Weights of a small transformer language model: 4 heads of 64, 8568 steps.
Each number is 128 + 32 x the weight over its row's rms, rounded and kept within 0 to 255. Layers, rows and columns count from 0. Numbers have three digits each. The size before them is the row's rms in percent of the matrix's.

# layer 5 attention query, 256x256, rms 0.0316, rows 0-63, columns 64-127
082:108065147112106093058152152157135167149189121177140214154119065110196156092166161089083153110148141070119186193067153120100150163215147114186137136149132162162175106075119149144130110147106102
091:096162097090153162138128129110116056136056112130133079116155170097123071185064125070167099108135199156089130122143082155143196160124155132128209162100131125104137172188150126163105143125118134
094:172154094137136104091156156127145140138089083112171101092172139091162128103138152161099149153131212126117119114103127187212115149116085137076104094060143132133149137157108148077057111145168130
093:169033120166088087135090101117090112075164134200127137150099146195137157114121134157128183140149019054167123184118153085134120144149119120169119130141141113077135103085178105130141150119138122
086:089055193075127150101109155152088089077141147165130139153141114112124061147131086113136137104114107156136122159123089109090174165172168124198121153149072091102095129092134096082185091104120094
096:128089157102090138154120105183124060121096098171161083161111168175173110110121081093093151132165075138120125150178131194119118149158171117128128176118163081104159130086198108138098052119069170
098:160130146163132098167136052182156090136107120178113070117116164069122137118108099080166098122104140153119143081165072116121158119125130101058162139101084140082120113163098105111152173115123084
094:137161148150066110112121103145104117107096095213087105127107111110139081176164128119157131118082183117044139077168084125156143081061164122120152131182116183146157124152095153109151125127125115
096:152171192163194058097080187132106136172085174103128131129194139137048141146162117092132073104117089168145120164083088120167157098120204053117088167128083087200106183116086138146114119153136144
087:170123113136090131146099175157171174106068141078173151040102195155104139085134122115140143143146052117163093121100049154090173083054162127092193072102166094209087152156121146096114143153136146
091:119093127140121088150149145029141204114163136100170157149087089092139154180118113106147109156119112145123092221114079202133185127124203129140149115152117099104143095138136131114167127194150090
098:112172120135137085169152116087114111138095124181146149107151161114118072177072123071141104126123115127152140159107179130156086131128076135114114129132134120130132137121121120164063040126143137
094:128085104157049064095149116147126212122115148111156156113204142106081122119148140104146137133167072201138121119141105133137056133099177100091197090137163165100121114086087157081103195142136092
088:147098136143106126145130099139162122067147161117095165149126068103102139070167129109113133037088149090049109089176171144061084080128157142153126111094103116080109170138195119123150138152163121
097:110073129119070143110115147109131128162091142166144178127193108118155080098132132072162146185159139162217126176142149147184138107217178094112116140148133051149155136165083121156110117127093151
094:092070185157170101061094119097162192121073103127111093168105127120097169138088077113141088101152151150155141132072067120166099114092104179092114145108106126095161174150163088147129145138135111
094:132137172188110139122120151113128106113109150086060164170101115112106140082125148106106114130086160075131080116098091113137149114107184128140141092134112131152209110134146149147078065170079151
099:105160122172171097147129101103075183174148145149119132096119152111117124113103188089105127169190165171068148099090150086118112074152107154108148117088056095147128098126099155131086090180160097
102:141126104126104177073170108180139143122149135105137098101094144136097137064136156093129113119086171185137124188085068088168169104152121095144136152179049093092109083100119147152109098210044094
096:122112113145158152167228080220052131150200162213095157120122114128103112167092128128150164093228153115102093164110109159085123158112145129133131128144104178147147110137113127161118109135155177
083:193130186136046115120173125090117179176130133119138152125069159137168149197194144098117113141087130177143132159134146204096106178106142136150146121161067122142190135101164089092081120185151165
095:144126108136101143055129151154178101143128147162113122063225151160163166120114078152074142115124142150204080077104070132171175144164142100169076159114150154126060106137121141130091155165105107
089:111130081084155154090136119097070132081116085178110157178134117151134147129134119155150138149124091123150156162128132188145153189170182151146126144139069157167099157118091155162083106116156104
094:138149082071082133097125123180150146130104110141119142128118131158162070073172130148137151113156074118124109096137114082086122146067109132120177076119112168117158108194116069128115113093085190
092:113041109098107142107157150116129170113123169102124113057174170138163129171170102132101133102123156069121131152141081182151136077061107181095134124088135150123149120139074106131127043102119114
090:160119102126149149089129107105144143082129147127171104119147107111120119107064136123059122077147093062109115071141093124126133120086183146152099137091160240105161116095136203128114087119089184
105:137094148122085138184154112132106132119146133126138154144123169170082145151155129116135084182138166153111078175155127130059189088125137133117147086177070074103158175161105132122162084165112126
091:154118155105190193193139072089179142107128136166228136150135140103077176090104120110155110175110115164094181099093119135092168147174124105090137089113115134106121108124169121143135163104111097
089:152144134114185203130110101131084097081102154128089144207111115171100102058107128059125097119120150168088125157106077130111137122177170181127167150164099075068180092215115174166114110143148094
092:056156152147194195109106174127112134072111121163074133139177054166131094138149176153117141153145089134180151113090079075215120109156119110112150091105147078145116132175148077120119057146182202
090:074082142060125106107113128126172109148171138154130177153156153116142164155047105128133140106113070167169137110148114172116088129113122049146092138140175138171070136086126146117172129147153165
090:113128176127086172193079142184108140108161104154121121158143154118124101085134101139092113118154093152096167128139134072085125136074153164133148106119145184144138184094120172162130127097099103
079:157144122088076054158107184204091119166208122147128047083078153215151159167128141128090169135109138117128115106096143123158114048130098109104108117215096158101161135116155122182136155160113149
083:132138198091128113134123073097150099099144135122098069128163152135073081173138089117224100163120130088125130115102115076146174126178107112143099152118153090099140133098148131116058114142109191
082:155148125182138075143102174108167118168126119101148182102159106101127130103144086176144124117128095151178133112156177113113113098155092143167118121138107097114124074101121130191133113129121142
090:146101177137090103142195137113112107067151113148063084164204122150172088135164120076135166110102164053083129120139123084113077144162198110150152118122123127125092148132117108136175107112137187
080:117173191108132098061126057078154130127075084150128171185195131166105084150160108108133107076150206130037127128149131167157103107191179097138157160146159165187112174174079138110121178100177108
093:148109221147122135185158149127144193109119154132109079059133189194107126151113082099107068136158156103156105098150151127104109112084138133134100100068147141141151122077157140067128133161099163
089:130154149123154141156128101115107116165105173147183150142145117172088131095097136070143152135129059101185084172107138080135128161197049111105073100183129091163152162127143157153117156073110081
087:103187137122130130133074061099154185177124111124118127139134117087100118117186095080108065133098181131076087079151120144144146138129163138183139142111140162133093140172148111092100175127095171
093:094158105083115177139180118109113127099088081064110171123124117123133131107152172163166077129129101115169171224093129081131104161104088170088081144144144148145127129117189160139128097128107153
102:144174131166149096122140116147112159115104088168150081099142140138066152177161141078099102126113165133079154108147021134139107107198172106168075118142170110131158159125129105113136185170069123
101:182101109084120123108127140144138152138124110138071107094099149149164107091179103080114184123128114124101104115224082127048136147131149133139143126120113215194176102079134138093113145186106115
097:123074143138160111116155090158118119118144091091127161119174162135106106138146176160167134117137130128156112082170140143118088123173132173123116126177084159096151124138117110098142073114099130
106:151166182120126138194086170173132135145119178121130122130128126050142137155182121120077134159091124169116110112128187155088127129121133124131181120101121099117156122182131077076094160189104163
091:124120113114144123075120170072151141117098027105133088150132104176094113070127147123112057128127067174085112169123114119176129147109127169100174112100121118123168133160145108180113033126137130
090:151123146179115103102156129092138109141087148104176100162085102081168172126035119157120160127196126120109132157128111105117127116114130102146139156147128170139139086157126128147181160128138110
101:103155123158135146157161109155168131178129120098122148182063173166090101114123132129159148069120146125140122164168114178152116160135126089086131154123162175185105144160091161150135111132131151
084:112127105106140171111120223117156074101079138066143135191163144095144142138148084167145108139125154115135072190130134138094125105127068157115138136127187121107127145139110141122107189097184096
104:100104121083140140140089094124110155184147105120097139134085129128161126080111115188143108124128140074072158084165113120135130176113184173093146184143121193140135147166124134144125187159157144
093:147132175088102147099085124146160180076124100179127142123111119127087117164150146145077194176170129086147183141130123135172074126131167119132149159092173191134107126121080149121136125111165170
100:129056118133185096111118150128083170097129146123131093074110080145110128116172138121081144149126173079117079047117147141098139082149172143105127114159112154148134120037132159145113135095154121
098:080163139086124165116135124129116120123159137143179090129134131164106086120065166125128141157144175103143157101097106166183179110197147147127067159141103155126130091073098127069117126103085128
086:151157100088113091174113123074106127118080160129166160106161096079165112132156150165120125091181145189138104188175091107203088123182116095129061122087151081128163103089122145125080142151192154
091:148162124153121121123107130101178146136127130118103095102177147108139118128079148167113090126125143130152172192090083140205198151135092143120086152108137122187087128172137095084162121151145202
092:142102077119176148158108101083107071103129109132182104077200122100107137176131101177098128151159058099139096176095078081177131152157076105083111147107145097089097101140172119106138112077100176
095:131156131141142138078102142168131198197109141113214154169141156124154160114157172155089200111114122157111158108129179141109098134145155096141138160119140081124136079110147107062067146137168138
102:092098109112126159101179107126123107125185175134103162106066100126109138162080140128160125118115094116185115083132158133171125144135132126135223181161075123120114125183079112109129138151165159
097:118147145138134085174085125170108142116115156138101116147075179139136144122159140135095046150170116096144070069103147123172128142069141106130130119100150123122154162110129123175155137140158176
098:126152163171178168091109125124126131105079118120153139130093148124108120174116166112103188155126143163089139091010146152168205102173121093132118172097096091112118142160131106142123120150175146
089:195080082106129136128173133104100102139131121079201136119103112125154108089079152071177104113116163095159122143099122104200161202185140118130068140141162129104159121118081171173047115157135124
098:181119153111115132134126145095092110132180210130137162095120131142202147095128085150148089139082115114129188104123157105146122194128171125155153150129115150128092159134125158101111129147140175
091:127074103147047108136131109105136204081151096098096138068133123145187168188125157158115155197165138096089136138165161115183079199169155157117107176155172122137089135118122133116156170146099102
092:143105125174094117121146121147120114102120136127156106145120081145178134138146050196176179157068079110134066067167135120046079145072160190073140158165127147134111128155110137142159108098130139
# layer 5 attention key, 256x256, rms 0.0323, rows 0-63, columns 64-127
078:091068107153135145086161120084223087148122148110140113158148105080100115097099115110101102091160114136152083156123088130112131125070140089188183139073111134135099097118160119117180075142137105
089:144105100136123130115082124139088124096124086124151129091138157128130147133131146159129133171127122093112115137062133092175094152125086142120103073141157150137163131127114108144129115135131126
089:074097064090127153143187129083112132144109085178155139141137182118134084169114219104117160131115143101124126135096097154109091154124130130083146127109107105143139160147089084104156121116123104
095:138101105137173140136072132135140125134156132127137147127154116150131122094114094098107125112109129155112161099186143122141162110182156161124115110118098143145100102121158073117105071129109153
088:154175150096146064151097117121155067143100126105143159133140149170176138147119134152132155099120132072112086076103091093162165113124129193114136106113141128131104108124078170168122081118106168
098:154138114150156106100097132172104174141149164090122198107117156149110138093155105135094145174078066104092150140135146123157158067146088141125088153138088141172156141124140124162155174114146154
096:170187111133149194145106187121151151151149152131113181154120168097113129180159101137084078087108100184112085164111132074059177130110111090113172127111174109089136136109133125126207133147114117
104:148151124107093087125108096129105103096056141079159103129063171133056102231138113138110111180155095087124054127085078091150093084143111124131106142147149102105183172161048094070160150130139114
091:137182134066154155169124145142132150109146131056107140080149151092122120102174140146132143066140164124116164156160156161118160168175179082156168106096163155135141085063118139066172102167106152
101:080090103124083128117136113133102157097111130174108125146043170122160122148190123145116165180142142143121108090128085102116123121115159125105148172121154190128105155141098117159097167183108171
108:121073103121141101085184155116146136108086071175098104141102126156102116131139112112115166106169108120210125132164108109086089172108108162106137106094148162185119172113102080170101155122126080
108:121101112181148100172166112093071102114151156123151112126085154087102101187098105101165106089103087192202147114110070106107075153119110132138115116160154083087132124154111138076170099151136091
094:160144065122146107118128090167145158103171141165160093146210116133158129104117172138114109173099143143143125169114109149071107144125167122151152102112160154138160095143040051124106138120069105
097:125194144095123047184085108150140244062116187129127154111139109094127091092123132138134133130095136155079155169091141123163169086174126092115174093180153158161101103170158142127115075121093128
094:124131127133144101069116147085121063141140176133117139166160144151136151107123147056190102117107062143202215138166099114137132101144089146143109116111138096089167130131095113118134127131114148
099:139147091183102161165081107102103106120124104124104168070074162108196077108083125157120158153141132159150126099147122174148084104158093170125144090147174120142073114128120094148078161093126169
100:111127087114210147075165121144142117126061147201131115135054159137146077137129123109120175118170161085126110080158163155166108131108093226115098168127070097110117091164167110074154100097072102
100:092126140115092110118181179160131113156110156049141138131088184098111139219092136178136143113140172182141093058108117097063176146101087170129101123095090084137103138143132142147155150144149161
102:183105127107162099169109112112164052135150080104135140120140107176087128159141163116048082117074101152112111139160120173115106147172135078148128171134105084109151106124083082140069147187103121
102:150121106096123108096116090142171089115157129105150129155116098111155155116142135134117163109116198144027089107120176077136139151211125138124146134177113180105151164151152158132067144157215110
100:112093143161125083145120152158155026108125062100172124118116140143161111138169111147163112125138120130185102146143132141084086209137168149120070111093142054116146138172121072080123173161102114
097:155055160110117095121165126099112118106088159174087142148121169161156111126134167089104153138131113144104142129136122126112141125133137131125121102101149116074094096163148159130121156119100165
094:143092087104148139147177089085103129080106165109132148124174086114132098132092094114133125109156129149133176174105111062106096071174123100126114173144193133074152135107071166185199162164119135
104:119130119136186149129089159212104116151137103161083117092162061120181159075122141110110137189063113120063099096076140130058183134110170100134088168158132098166174103107112089075095118128117182
101:121139140123108203141150140096124115120089145146134134129130164104160140085165105132090181140129188131162119064090089171122141144093116180107119092170088114137163071106093166200045107099098156
093:148153142166203129091147138093109162098122174162081137130105129126122111146099143141070148094128180145132133112097139168135138127099144146201138102094118202135123106165127123158192129145078124
106:160092145037103156117144093091129095175099075083207124097139101169105160120097053139083168102052147090088135166129119132155185133166066136077085127156139142114072136111095130142130069117155136
101:137148128131125170049132118078149136085160171133150173136102146079133150141101102101135068142074075150100080134154115125080097168170050174078150096130126163106065127102149156149194138132106083
088:080127120125145181136139192106125073155110085128141114106105113111116104182137068157154102089104105121139071136092118070178168033143092104136107131127149084142142154108139127118180157099170103
099:135130089161141111157158141149135144114136174157069121133126168106154166125094159146172168119154124159171156082095146179179071072075078096197137108103139131140194071170083111170127085108146159
100:084174203156154118123117122140154095144161178107094121135163058124139133098153126145131104123089086141124117140088141074134141158152076191195140185092176093153121131104140112116148122155086160
089:137150127114141106096213074164134151077191132151090107137076093126140158134194125150129129122131155158063155152095128181064173091099146152095160164157064126063152111117255162141148121169164117
082:157093144099152111194101146074129115117135091174147135190173144096124142111121113108110067084103094122124099187123115112087162173147151087180142151089167113190102133136148101095154076117134134
080:093163114137145175127143116169099135108134171075139139127118152188122138151133111144148156235138123084114103164120096119060130122116098117108122069140152133068157101108151134137184119130116147
090:147039161141053141160148071137197117195183130145108150125123114135130160098147113112126123159093129133053132132112137182143133122146151112119104133159116142146121124074101064124097117069154173
086:140204090152202096061092116072145135124123166130125137099132118077188192144093147168151167153153132112190133106105077085203169060088081083092104102091057146022106081110091157167155144148107114
089:131169157111121151138089173184128092080114105160215118166130120142103122154124096115112142117133095140136072153096102100154118097132119148164132133125126117105097153145115100143121128113136124
103:056151110117062107125175107063168092098072121155121112179158136128122117100124119120131118079115157138122104101184168104152093127070178126085151148061099128099138170188128075132100105165119082
091:208131132154182148161107138150180072135147101160126120152152121112143116096143123138129127133099118182129149133173129130077137127153142046138148166097095107146146113065123074096145082161092061
088:146093154164167178108182134164132139086173116123164163145103126145115132132154137111151133173154096104121141186135084104111113141148143127163136170123085183141087117130154129129179179160139090
099:161106131140193170104152099138052100095139131148081109132132201143159127101109133131175124132101129143158220092090139152144126108177107149135066169142118103143090100098118079158077111101125132
100:163178121149128131110123119139082186117110185127117197117140073183116088125105101090111170155148073051042114141133128148130178082106155128124051108138141131135133117095107142121070159133084095
105:103144164086124058146141167157126128089090102168193108075146103163157132165150123110111141095196106151110078164126146128072115117087158178122124125141125174105127115123095091077151128147110151
091:157137179093097114138087179133096056118132141106155149095134163153127090112177116099140060124114131108126086157166131088102135134124127129087180078142146187153154161107106113117161161080194146
108:151182193150095121103132182110174147105085130145149101200161136163191150122136096124178136139130170095187136149120148174128245129096101127156131167146080116091083070171166131040114163082141074
097:125132147125212142120099178103093149132100195157082166133148161039185127154156197147136117076104092125147115092129153153123124153126131119077124109088085079136132104121116138160155091069080180
091:137161070099132123118189126120181148106100131096159104122078109132162092077162132068107167125177113164193132115117145134110118131169162107107130108145163158091103116076123102181170181121107082
097:076194192104159104073111096129121131155064117157138132121186126142111130143111163122168122096098152132157095154151103134144105108168126131185104158111091124128159155096107148090168134101060107
094:087091131109130148117215104099058189139126143144103113147182144133088122128144062133104107112148186127156154156174149097126106154121144173086164172110132119154077117070073139156164133104146105
103:111148119069122085180095094144157172112150096150133128155118071171125134118105159164136113134151177075085093200138127114140109113118157162162140130127089212137171142130181110090106141162138044
098:158109150165087074224160100156147189109124180182124111163132142141196152162142151095171099138132115119148142160071108146110147078048133089124138156087112106062127120080125105113175176150099155
107:107079151051068119146141130116078102103153101140059106106174126179132155077100087151183129130126200115158133158135154105164168117136158124100121139211140203127154149123121085136096154124165126
099:111061103148137100132052085122129131104143153085165140126119195141083145156117117088121107068113161164112179113125094096164121135130151095105166131143163171148101083139146090121083197191129130
087:148091095132143177072131172142118150136167156144134206123101097152147125096090146082164180164173108127194189154168119099111096171133100093186127146087130129168142143084111107154149158113171089
096:140096130061086133127139120121137127098156163153162146105129139145129111147106185216145122128111058096120137156088121166135142129087125087152106162132109145143118174079118142109100095129145119
097:168126168102176109108094112092113062151092142186129072154056154139108150125054101155129126133129157152113159094159102174120103096117093110128154129117062111122098100173103120152163115114128100
096:126129117127133148120123141065154116142173120156126112113109134170185129175139130133171138130165126096156070069106134052097058104127112102090150096123185108172088107139143091082062171102142135
096:082126191169047160162132106138132126154088094157108138161159117117132092126159106140060156104106138138160076099156132088113143081167140094085126146183166117131120171193076145150156134156170151
092:090150078085122143165120099160157106143143151125096154157109149123158137124080136135089188166118132109103150097122128134114168062111144147093089095172154133070132118114175168128178145075114152
100:147067099139090171113072155102165136164153159091094107110088152090088121168170072090125192102169091093101129131110168097171161148111064081124161120165160162116118127075108153197082126121184122
095:106098071070158092128127137194135109130081068124101158184142141110152150121155177107097141119200086076104149088183136058167079177138131167122099085130101051143122064116109105166145164138134091
104:131078095103140136165148126171103166044157139118104185102162067101099139098143163122135106137200106135143154097154133092110070092094159122113150114161112130126123151096139187136154134141094150
097:123108158133112138089110078135163168133106109149134093104162123173090159117093143160114181127092108150159136133119144105178090103106100136119108093106111134083166131145130135166086166117088108
100:070106164136166154133146115167133117166111111212122128105133112141093084133149159149093092170076193143155079147114109115109120069130068177110123099161197160096149118183129065113084135138140179
# layer 5 attention value, 256x256, rms 0.0256, rows 0-42, columns 64-127
087:187080126182148127116202152106167131154096157159070109143080121099106128078161173141128095140139122155132071125140143177132067170102131148114218097102145128101149185085153170131103171161104112
089:125134140100148132138138130104168151116148137158100133161151186166129143141147162158135114238109107107100131084092109103112113101111137120128142168134140091131109162190156113129148162166100168
094:120128166125122149185126177094113130131089143118055089128155097147140121093131134146069192118141134126139121091160148122170136163155126142136127094110090108126103107085147102140175116168109122
096:134147134065136109112081145109167098109182139118172154100094151157161084106115130176112177138173163161096163119058166076114104185079126140158122143155136171141181136097148158111132105120144104
085:081171063140138126112146084093044047155167120112116186162126098188110177126101150088143138182141126109135114146093163151079177093087127094152119135170163166118140138164118175169152105172133153
098:175115081086155154174128127192157136194135064052053160144122141077159107115137115165155194164150102163211153140086096083161127101195157160143132105191174103146212173141105140116117069181154184
095:099108120207092116095118156100138117096186072120165159091153136166064165117178085072192139137162129179185162052110157152157103149129139127142141129152126087105161124077155087166174137085127129
094:135150123148053176135130092124095163144100068184092121068064162162168204134106116144099127131157062120096171115111142191112117161096090082170099161099075122142176128135157158126116212136145134
090:114164128068137129124107110094145096097104101122125079099114187194118121181119120148116105167133136171199074108115124119194089136116099122149102134156074101150142197163147186156132166063162123
095:162130092136094134171088150120142090073135146173191179097089138126125089136151116077215093155179161098201108124143088133164098145152126177143131069111163104131111158149165130140070142135115155
095:152085165127144202119102125075129117101108204113042149127100136176137089052101055177070146126107118147159089124154114163084132127121168110094090146094121142110144135104153150112141152173062121
096:154085164141139162143129120148149129149114086181144148092137123139215111133058124205109149157130093134113127189108143153207109131093152125093099123098155140093079159149154134076163090130148180
094:106144059109141135144157078105107114118103127114125176120111115119119129172193111132150106135159121114121128103103103124102165089171146140162090121085116093070093196070107138131131142157148148
092:085175113144119116144128111158117147126136150182114134161151157183139054129138158113110170124140138127176121172108151116136097147141135152096147139135103131139135074051155143107090137125036166
092:083112185113076093209169140131098131149067163104160146115105105132176117088128119132103132162091124100094111163086146147124153169089172110122117154129108139096114138118111102094102107149155142
088:156086119090061127070130108089137143160132085065147124174136148100171199142095130145152152152113137114151118116166141141141135142130164160070122091119118146099129095128099153097173074129130069
095:124105148225073109127100144112159128101116119158148127095127148150115146110167130154189110156175154150111066096132151131130154103185098149155177164102090179081121144132151157091122137092133088
094:152156184074171138023189101150137171126176113111128124138146133112131134071117127201121115120114132091140184149171114102143130169093136167170124135144164059130112094103190091135121135104167143
096:130197144151118130186108175167097154123134128173161155031063163150150118144104099193103141163176101130040132146114143132098170163135156143071160109124089129092073104110137152129193150105120157
091:151074159119127097158100140109120100107088178083170057171129150113102151169115134080135104129143137130116143160096080158142135095121128095136113120124111147151200112202174106153172117108091127
092:129137131143114179098101123085128186144110177099112102188108185124100160105156134173097153121124118092080160166138116113195102088138083195093155121116187131040121097128067138059094213121154091
095:090207131108149116174156134167107130126130100156119167127123129157171110131115127159107179165152136075141109111162148100103125129180189161151140120119085089149132123164185177110140136104135125
096:124120128129130104118129158120146120128141138114061076095099139160132100118081110104155090133128181117067080073114117153137146113091134112192134079100181189178190129100162130070128088115159112
096:184194098126145143106135127103121068133152167146151098046144150150135125110125183129151144111119120153138122136132136116133113144103068122133148101090113166111153075141170139122155116125146130
091:113148091178181124159164083118101105124147091207169148180122132150050120112166137169057118120117137132096145123132083119082053106147134071100135128103139095129142136088158141143162128112152115
087:138102180129100162136157054118092103140179113128122087122165117072142147127092096106158120156155126064099089194206113105111188194123101183145152135136127162086066084156154121109157093156105141
090:142129150118146188088143080156105101112134110166137174098094135145146131107098135117112162175158178165149126046176153178148089128146126115174106125103102132055130145173123111163092093161112171
097:096196129124118119136151135138102124099124071132115111127147136032129082033165123134118115057124138178133119182198127081102100164088136108125107139108122069131120102169139101120136144114094111
089:128181086181072145021152124124040056213095101149168149139108134126105124172143163105170135100107124086179104118134117101074107151055121129136099127101171157167094116132102171154091103158140150
094:103071096153094093147140068128110174104208116109128113115131066146108074160145181148174098112170096196154100114123143119061070113096100094133118147136154045157141145097134111214067158117182112
093:113137088097132085182135140125131137107135089134115148196095085121104144106134125148115159132130170106175142092146092151168081133154132191095104153107132134124022140154101121142141168149128106
088:168175105145120154096163108175083198163137114200146143074112114140140134121100126152175137094094145100087164104139155126112109129135095121138154149136163158070130110161146112172143144148132136
094:125066099125111117160129126168083123157130152129158116194157092075086137152117140150127140144177130145133075162097128152094140101147154139132083166131147179073177121206044126118165119119113147
088:103105164110030119100110158164148150127145116091176167131111141134066096122097166132139145159177102119161165142093138169121060176184112194092157109118121132177068149122144147138103085111173131
092:112155164089153141124119169123191073121154131149067120131165067160129140094116142133095135151136160082105104124175131097127108096142123137161155097127157119118138138146069096118117124135147133
095:105088069097102148160165123169149150111134202135172214127086164038122083087062179098081151136152162157166158161105070103131109187090120081116114119130110167129122109159091138066145104170184115
088:076121083126133048112164138136189144156108115152135146167114067129181147101134160093101164174089120147115158079161060150058078114119137091164038055090100126132100157140109080132132090165113167
091:149085191114130125155166135144178166150170127082095136130124142097143130112088100154117134091187146134067167093188160120067115102177066100124108097103122165105088110125103085103121166109170183
092:100071113077142093208111123162123138128113096124180084106118152159185173108182094114077112160082124153120129165077118145130169164124184154094161133114155124113122159157111152166122103112144067
084:164101078141148104097108127114147064133109135148084140067092130152077192132143113134151132117116147180072174166123155149172113125083132139101126107156126126170075103120165058112142114144100042
090:205173069114148135109125155136072128138120151169107111118156104113189082162111129130169166164116110126049137130130181123112116159069088142131073176083090152099150124118096087117141124142129098
091:146178128126128189139128154152063089104132216117154163131187116110141109124137084176121148057069112135164110174134156100116086143119153089148115131136110152156135159140138144139125144091111118
090:109117140155139111135128131130097152123150139165118082069182133114057081149127080069097125134137133105070104151146146142096141136151147127118141154108099144112081122128147126169108048138133136
# layer 5 attention output (transposed), 256x256, rms 0.0502, rows 0-42, columns 64-127
077:146123155126107132146179103145140122158080170160158137075119093106113147145111091138174037114146105140135090120114085046108152106176160128118107122120087140122094141108168180149165229186114150
079:129119153163126074173143140138131159101121109160147118079189077130150179115123110105106194121109146086120123068134158147181113119135141103135130150085142155148118160163136088111157151229159107
084:085189174183162133119148138114180140138135114115156065118112106164116088227129097118173163184076163114141121167069136093108201103125136137160165091115153155134114144151109144086135099129161118
085:109185097173122120123115179108144086065147114135080139164067171103107088121185137187067141078130099129131120133140112198114075153111186166127130169151093135147136131088135133117126115147150084
076:117176084137170134114103155144101099089139199109079095116112117089125150089109078134144137082107130101194151158121130140098167169183141083115124158164078119072104090124094124133104197152141112
086:120083107118120162178120137146126122162108123092155161151131140114142064127117112132134099104126097129162143146168164135160163103132110160100132085120093157166096128063158125128082138112089197
088:125123128074111147159169205117094091124163119155095169180156163174139150130135131129084116126165067124135112174127078075128106081110096092129107115157132081106162124123131121069105091152143095
090:141141129136118154148191135105195140116099094040124140068085125167161129093148132109125136082124117115112103135098160108140121121087136107110126132152173087123125108176128175151079110145154158
078:142143140107104157081085118104131133070148098151112094121135157125111133151151114148098124115086120099143125133160182086129092111096082179072042173073129144162155144120122144124130121110150152
088:163146100121109107124156078119103148128160131098086122163128206179151084112102090107187088052138095159155146168162073087097166083135098137169122182096120110107143078142122080075152147189176107
085:119137171167182184168177074163139073141087208163145121114091172105124111154145062126143077135085128115155116116152153070047097138085150112108122093100167144127132097083115134054122110121150077
089:097154123085122114143098175143128084170123198111179153126172150065150141110182142092147051132183103156082106094130085079166094115083141061148096113111110090127183143085139158129127173154081148
083:138070093126166110115149161183142177091125116100167096122117072087099090156173088076151125135159145122164116036143135164167116115086122124110109117124105072139176104141181145164076076154119093
078:114122116102155191133124126091107138159106103134133057138073128147144132079164151105144132131068093089125105193159115125158114161107171156153132143120182108158143126170125119066153172097112177
090:151092117147106085154097122108107079103138128153120128155156162238109123094164100080168081130118113164156119076107162116129147129103116059100103106077165122089115098067162144129158139069093073
088:061128162101155145160136044125132117151110089152144047157136152174112171198101176101129167072145099126088129111139139149065106095106144117078187125072097131092145179100109153169159125177123168
084:189094078161123116145081153093105139076129141120153072129177170064162089137176108166109115140146110124173144147116068160090120131134115108152136094144075117112113135111192132123173197159115093
092:089119166134086120156127145147125076073118156142140178160121127179143136131161108126093178125107140105101127126168130067121123181108117073117158139160153100179144162174096099176150180138104162
092:134046102147126104126160131162088116166179185130134082111108092159196104128144082139138082135115119132143182092136165190125123220078147120137169121139110099144151158156110160119156169105129175
084:173136142139125121160118142110130174136126109155123164056075088126122143146141141125068153141155133148131123112107111118129133127199137114108135143121123242159107147088186109118130159152137080
085:134065155137169077128091134095074166103125096160126092093152133087106167125149093164095218105089141143132122129141145123103093046166150138146096112084089066157190151121148171149160100165162102
092:085145109092110187169135163122097140119153166104074155161151102156146120119128127135213098138108133118153130128168116150131124130133073083102156159168178053128096130068138104160193088127129112
085:077141146171147110127120113186044170123136090098152152118080115144103157140145111141120148205148176128131143252125161201155155119147151123134093157060183145162058136159141173119215131098163183
088:139138065144087110097123185110137112179134126129110113140126147118133117188159178145081209135135101151120136144161150177183110158133121198174123153185072119160105171159135135071130085159125108
087:123149167105118153103197055181157103145133154177105120149096093112143105097088164151078126109167154131101090050114109090098046097119191071113169148156145167126135106141102137105082158108136097
084:169064143129088114134119144138070161160122160155121113115092096062084183154126092177210141146170060136138124192139098113089168151113103087174167171129149113031126169148164115116068143169161186
082:187146187091119167134142112136106096078104156131126172157184159188160170111116063127143130128112110118142109114115140122098134116145123108133115133109178104130116145168160127165145076145117168
092:046092158150067146111145110219119200169115038120118155124132123155084134166112147141139095103169145111111090132094099085128091113092142171158168120120145103158131134096162110071137149134167026
081:077124048129102095084147128099127131150152111133104115090092136116162100112050150073137091102199090141111175095114077138096138151122106136110137152156170075140121140139108154099111125124087066
087:156139108180123120138146127123148047131091089100089194145122093089164117093128149119121143137118059100141080128061153130132122133130111180115132138113147040119133093161132096117147091098162126
082:124157165125141137117110111123127130118059029120119140224092111140106122188079154087082159084096167101081085035138121088197133120169170156130119076073170129141119138117160117132163144115105081
075:162146131182086102087169131129112107132129189149098158142080119136135085060131152164134150087178159111130133111098129157171113172152130133175148107156121111110157120071157080139142144158127165
089:130186184127142137166170135094129095118128100129131117099131114097158172111085161132139191134142131140129137155123145127119147115153117159166094130093099146076173092168131121081177179117115144
089:099181103148133109087086149127062131123134163137045138110184122121102133167132130124148134110114115099120150208115079133123166116139082116100084158129058082105127111097176113178137130123094100
092:112207143107101105142067094193123154107115091119140064147142098124167169137133103121109070092048131142136122101098111172108117149070103189083145127124159120110105139094197181084116115172161093
079:148119154147128108110136108148083136116189172146137086189149180061134158171124133088151117115171133120123165150097077078145136090093090146178150176133162114096127144143090095076115142091095155
081:105114143114147152090106141143190173117147169140081099147077075145117133123096135136146211141153102129085133069132097168151124125156172141120041124132082113158093102202129095146169097142143096
085:127122179145098153132050126176164083140127101096126219113057154212081123103180056118091145104092156128115161077102087107129105115132134132172142097157071128130110148098148127105112188130122182
084:130173147136164146101137133131107082111125150143082138155233103163159133132109103095185150094171146092144143144136111105126112058152111151168138078148157082157116089060113163153136103120110135
081:079129114133108116144152107182166052124102166086105121140156152142080118064163122103161151129098152150115114093121112174110085118145113098102084098093139145136109217224047120150150174180132143
084:158136135132140155073067142104191118137126117110175072144121128064128077142138074137165128159148099084129126159141128031168068195147085134159109123134197109131115098196054119099150160077158124
089:132141081143137094120191116118131146120113098168158174094136142139081090104143136162108216164094104120151131147117097195131128142155100112123167194124106158128126145145128117088154140138126168
082:100137092129113130097056132048117174131126150074133068138168177138150113125144136178143092185132162121178116125077149225116162116091156130136117146144150138110123133083119112101140107181157123